Part of a small language model's weights: vocabulary 3708, 144M tokens.
Each number is 128 + 32 x the weight over its row's rms, rounded and kept within 0 to 255. Layers, rows and columns count from 0. Numbers have three digits each. The size before them is the row's rms in percent of the matrix's.

# layer 3 attention value, 96x96, rms 0.349, rows 94-95, columns 0-95
121:137147136130084152126118131152186105107113132150119138051153077146090082095129143149122147168199129148136142063096111062140138096135139167077173119118175196147122131140085150104103109136161124096125108118088132146076095183115152183112156115100134075114158114112133093155064173191173150173
112:131141124162155121097097128136128130157099134171048143045152109123091094129174098138161098118094157151106139139116083086137120180082190153132135108149219165038095110155114145202178140102136122106127141146101107097136118172117184102119148151132098208117107106108138121138103144152145153138
# layer 3 attention output (transposed), 96x96, rms 0.307, rows 94-95, columns 0-95
121:081185106144121142122131125139095073159120090090173164067095078098116162135115178142094047107136130127117075162092091142113146154124172104137121146112155130145115138156125147109106209162103090165162127165205107123130193131123112108124106125164167134160111162098075135062132167152187121116
105:141179110150108116171117155080147117104111129106111136047155198151108127163103123164058124097164153084111201098165152190154108159110120116098164127167179134093166103130073105062103090160149132080159161133146142140082150078133097127122130109135142146162160133097112125050170106118133110148
# layer 3 MLP gate, 192x96, rms 0.303, rows 0-8, columns 0-95
098:154144131146119132119131149157109135136147069147141099181120153122115121129093111084118191115186146148092117146076158178198142125180177201150140197115177165162111118155141130146117148183092149114180156111134043137116102162122043191124117093170076153138114134123114130144114119138127090138
087:092143181129122124174130081149117154122112110137098137069092072180121164142161144175156111190150093097122091232121125114141165117098216112175137148100088159158160104155161198124055107140126110151131113101159126138117099088097098144146145120138112113110163139181146138119117176158134167104
107:168038164125170097144128161086166068156156129124141130104153142097136102114126135128109120084081141152109142088081081113145131182151120179186159118182090125139136138114169106131109145146089141121112091059153122122132081148076103186061101124202169112117139177123159067137141131145100124103
101:115130109165119101113150132113153122071163104101139076132092169203182186119128108098107118160100137149130147132097177095100182185176145105146077111088126149104110093127136069134158145170133124150140072131160159118120130127122094091101105145109153220134134160080152087138218123161096166144
087:131098125105127135137153096185170107179140172191118145153118167174160122085129116128164119102138144157132082161151082060145107109160118098184135147151071146201095159142108126178088187114110087126110188127155172090127135075152139103143136203105165101122148134146105119065092087086115128135
095:129169138096097121128136128145197141100070134196154079109105158091097130176147117066089131147089167054145177128146127138068121113147097106125161181161143070141125049139149140082187175119119077140093132100167145087091136142164129144104165133116121147120109143080142075145122156163114146099
115:161126110173095095081159128105144124161110156128152117097097141069129149156148133115131111073117091170155115192153109083131126145068150157108155140165134210166073115101137125157089102150145142117111111165126039171143141115069110090124116155176134052191113178140124160093108176128145107102
112:166170165084169118170133109059147101122042133128147089117076129117090085176124129099157167150063129168095072161146116158127099103143128083078105138170114143175151163116126163155142067128124125183160152152181158135074130147087138160151110123154157153116108081113106144185081134148123162120
098:187113160098107170144115153088142114098137125094105070089107103112143114162162133126130052180134112114081133182121166139195103152145152117109122099138158117139110133154130123163134167071175148170134154099072119168132167082095069165155158145175139131094132155142115178139040187110117138177
# layer 3 MLP up, 192x96, rms 0.308, rows 0-7, columns 0-95
112:130177160118163158120175095131125115091131136189164086164131125093098182193118155150161071063153150188104087163109176144093185172108096128055142128148096146142109119187103080088165088084124170107127130118171146132104097080159148125141095087096138188116121127108118151150104108147131119125
086:114093144146100141189173165114153101172127106070088114116079103200137148161150122198097155180143117077131101121105079126141110123129106104131162125095176151112125104168131087148047122086164058184154134103159126114162107138127075122133052122119127115159158091111137118068102155121147092143
104:103159136197104144158115069040151138114127170093105180123135072163109141094141183185188188182152167091084081109098133082137170102124133119080127100080139181099139122151156131129114112141088131128164132068161147133165132103104120108086101150108154153098113119139112179162124143081100128131
103:074142116074073122138124142141107180090110099114106161097129113101151100104112134159127086097180171106114170117145106224083156195183133148054154148151188116182117091142115151183170147102138121089155141151150127128129139112171114123074184135177070103133115132085116102125120158138133103153
076:056148120160107142125075126139073177146105104143109079160171141118141157076134087168074118113033105132137151086132154166141130114084119167117120102100135110078100172185147114092149091122097154115108089141131066126175094105174163125099059128146124089163127122109115113123156134191185139136
093:131060106150157114129096165081154075164137203119168145152113104133115081168137157110172143161063143124114131152149114080204071095138153098083121122151180083096110170063105165115128121114126136125093131113170139106151185133109088072087132126130116154085147141150124120146100118113125127216
105:093117086091125124128155155108110086121121068131138172129153098126157164141131097139100105092161094135135120190063106137108082153142140117115202188111111171107079166099122157135203070115134112156099162170138061179147156096124173126103116199130176147140119077128066161140133123134111112170
109:083208145125138183097166158159144157121198126122167149109118148144125181068121120092074162111125154125118100118192119121155131116096058151108069092102087119096126106085090222135107121128156088149092085127145106133163101134168130134081170140105154125180146113117176154112138157170152124115
# layer 3 MLP down (transposed), 192x96, rms 0.282, rows 0-7, columns 0-95
105:151137185129137102132162124140145106142080082134123157132089114131126067080144206151124063150094158169060153070176099090063165146151144143079149144148101153133075133114130150133149157119183175123093137121104169116130130052138102127187123155139123127117132090148158100139114141146123184202
089:075097104090121154083071108176137155085111113123158093158088156158209129115150103070095136133131124068145166075155161096115138150105124131120096098105125091125185095113096147183105115112082107105166172109114127092124118158135206126116105136106074151085161068143160102150167100129106157184
112:173167110132133076107167200176108156164162179090115172111113121175063121121126127099141114168133184150099109134156121066119088120177172139145163145186102165118137123096114140124073124150106115145116094190139119103153133126120073131164115132120053077103119114131162096174138055174147108149
098:084106122148113202121096121116153140156153148100149096179131105168173177194131126117147114164134097134091112169116062131163084092141129103130125125095149173094161133093141136120180160116145134188051108157184131156079111149151114134138179146197102144119087176091117116121127082187119135069
078:118112130105082115113199103097181090153114150096061176133165132151113142098147088189149116110108117105106122184106130097109160117195120116140065174174071126172100126095178136134166105058131108128150143097115128069118102107098136077166185130155147140109155140114097146089127151074102180113
092:141167106102097159096044082079134131137126120121130185103092108116148099115106142121193131145136143128061116129160181170144137155103109135162126170119063095045146129181125144166099112083118104047091190148076104137102111149104142167151155098097159085188144116167139123112120142120153125125
098:065116061115164120119115159168080110131068104171144064158164151178154159152128045143080099125143150116130109148183140145162148090136150155133134093117125120158154167122122125121099078172116063127107172108114108138174200132134067088118151146142077098107135129109111087185169130156138158102
108:169099127111121143127008138090187135144173143109152153054131135111149185145135131143172146089153160169133144165070195190156152151116144082175111177122120131114131072130139137159163149095126077095172161136119127072120069108131134171128159133154138094126141105124138146086152134136093157135